config.yaml
num_hidden_layers: 12
hidden_size: 384
vocab_size: 32000
norm: "rmsnorm"
norm_place: "pre"
positions: "rope"
tie_word_embeddings: false
init: "uniform"
init_std_qkv: 0.024
optimizer: "cautious_adamw"
beta2: 0.95
schedule: "wsd"
decay_fraction: 1.0
doc_mask: true
Each number is 500 + 50 x the weight over its row's rms, rounded and kept within 0 to 999. Layers, rows and columns count from 0. Numbers have three digits each. The size before them is the row's rms in percent of the matrix's.

# gate: layer 8 MLP gate, 1024x384, rms 0.0347, rows 324-328, columns 192-383
# up: layer 8 MLP up, 1024x384, rms 0.0356, rows 324-328, columns 192-383
# down: layer 8 MLP down (transposed), 1024x384, rms 0.0443, rows 324-327, columns 192-383
gate324 098:524433456426556524531630491577538556499519499565493421432575570430418512497505491474424524508500552570432473476620602460479490541509503492460540394514528499557429519508548566563513464521556426449490443471421529498465464494532408533528543436508514543543504529491583541515509411568482506551464570466496549387537478511453447477507573473526530457519523562523472584594465531476547545466475535470529432549497557542477581413537570421470579566517429610565568493530450504489484579543387511550507531387613465589461572484520497445467571419483480533461513535519537550486431495416470517508
up324 096:484583643495664466472528449455545482433422546518535475517568516562530463467535508511521517490483558461522478508445602511538524519488470501499525533452557490430604482454529514512531417574526488469496582445435431451482462535468572590534517382603463441598533570523582450395466488575499508442522531532448489531434583518509538478498412575523486513487626441507559459475486492561458456446445455492488395578455550544574421519547504479508512547543415494554445521506432423430515561464569482487472474539463498497452506552422494509531419556526485406414513534483475468554520487497461482488
down324 093:531518486540350444509502537489500404585599512479485488489527504527500582503542479473450545500570522559434573513508501533498415405466562417516448498516507468504460509528522468508458609510501473571553490415456520533520615447454480448488500496490569608448502447519523473578482454396481489552553444469421551508445456525604436509558605501558541588508457501523448295524520476437469432529502514552457448380545414572463607453476548559508503422485564527512635409487560411527506524428532627548516450480503526412552363515530522557483454371567517593507451484422486483466459555447497536528
gate325 103:529508512461459550531556479503501520532538546471541540511477478468354517525606475492517441504511445509516428610499541570482434465458539516532452450489477520400576457563533444492553488506478562461566424510464514505461463522492495577535512444555499513624560466511449329525548603504486519551541506436422483499501524459543496508511416551427361469487566518457475504456469571425535541575431587519415504472586428533490429448450467489467560440442538536594442490547464467404570418389498448470527501442462529510624524531405557362531528538545517498616488509529469526501473596500466445566
up325 100:407482480456618558506479395501577450509511467454481534539477535536576520443515580478572533497500548560476483463460575463606606510473549590510441490533501519500423547525469488531526457545470536488446527519575537442413513466491414562458515495421460572536456466585523565506489456437487603462497562467469561521421401521450480510415636469489576488486483584498552553614560468464490427517541490498513418482559509541502599520437517494449503544492439498470588543606503520547528538425529434561460544539529506506468503478522487524459501558575507525522566632457579550421511522476472569456
down325 107:472516541507494507560514467536508520537460376570508517545423432454512552494511468438544484494469441479547565505445485549560478486586458507635572424496456484454427479521513472534539498544445547519473493489442406613484496457555541579610475471477440540498386488416556456449491481494530471526422508497586411453551456465491463533475561489587550489561474468469489473362429539494411550494478539570538491475460565438459571462490490441532521490467513515535411430520451443514550489486537431423513544534496455492468447550496522568463379655508534425470520370479538466431535520532568492442
gate326 102:537371559502478529509524543464514459568514492516490512424379521534516540602440503498471458537489477392473570579459477487484452444447490512559477566523473472451407483517478461472485499463513601538415485473485471448489564552511574515423430526477444461519543540480434512502497457515519566560494506446554530477368535526469429576534514545502481437468502560516516509485618409653579413485551436550585468477444428429538498481548522509526478470429528440494556583521451531556559489523421535520524520515522449519425398504476558521471457394523510427519508489415511546542488492445523496544
up326 104:435544476622537483451571441470475504434502493408495314475459515477510507478481426509577489517478512554458496442442555629511521517537494600513485402456407491480477547564568503476557434497529507457523545444467474479558546476541509482497510590491521509569565425497420454484488453521393478525479503488522441551471562522412472550516492428539453585389585475517431525459484519536427529408479488504511502535562489464530555584503413512481569569504451486522409558498543507463505535493484502520434427438566475565410477520407445465551519583465543529450520551407564544615546478489533533551
down326 103:583496544462416497613455503492473456541512480506508476484416519473465440466469582492569520555498500556434618510522492472575505494527522477498478499427470492445524486525435419603527613411464550519596489449515554463492601537617516508514511462558384532521456494434479567498514468543486424479484476533470426539530395428458508526527535608493530552510444593495450569512501468532461448457510507563574551505438579494485526496487521447454468503516623511417525443490536587570559475484585484592443523519527482480482444462590572554477515498489534506502484526521455510454478388435469653533
gate327 096:540494527477492437585475511453452497443445457497563448439548451549602501537409509470517563612490520418621446455486541415478479486581510551518466430557567477516473487506423506438500485410415439479484492457615462448480471447525493545534466557533483568511469517536415532535450498580372522564561560509570494532536554561509562424359518507480467522587550478482494456457492451462523469561552519592459545495453452380610536490581540500429524508525436501579550481442473399477552413472433594567492460469561408450489529618444501548429502521481528487559437537444460635497471468561512472497
up327 109:411567413457583603438551461458498357583510463469602500485459496477388524484531504555477565435465490570454498493452498522440473413527530492592527467452509433490565492477505549517531470492402496520497492501523421492496518486510529518484525536547527569605614447482555424380591520519432512423457482428471487506451491452498494471627406426501542442441594481484461471449532484499497473475527569363462499568513486558428492419443445512494519551508561419436436531505502527534466507485445520497496556553472534448547522464490528518571521543530533477522478411529550484559547525421424498454
down327 104:527441537564425401506481553493406516428521460540517451451552494575520471467436496481507536498465528472542575496606475399528495462515396547557521452541509511554496475467473559570418451529494397459466532571607487492489439499554526513426478501596442463543545483495393523523525516496456481575527599534526455504515513523378535567438456509563448535511527519465530597481505541450453530522522536536466589471490492464634549396570547564465591417493467480541528533540478410466658481499476528476485461534414419423503544534510473524553438463550420525523465503450513578478498474481509385551
gate328 101:561589564514587507466476467488455502565437519526643504384505414496526487550482546472453473455460350554455449487492498622531487453567482493457472514557474532564624462519458528498518590576475540543536512551416506460439469492510550531544447490506491486487534522467432355599449449524501511510442598481507492577520502467552400532525429498488487483399489499498555504533413483529510561517517454575506554503476554531476550385377583422499452538510509500479414507502529437485494480449623528607489589538484425570442504551467508486448543429481401449502591562578474499465462533566533485422
up328 114:401538523471458520397499518540440513443490534551582550589490598464553528461464408543481503488594574470540472579502526500478444507476370476501549498403461498424437533496596440507494370545502505538417507468525476515461514498397497492605443427476465576548503510490516446511554547618486470429556413565482459428484573550453590594453468589542517467576560499422413451438524542546477488498507480445475493519475455431511383433495504524383551526513469502433600487591530510520484483519464508439552518513471465461545434539522493452553486567517523546582539391550429455572476492457469446518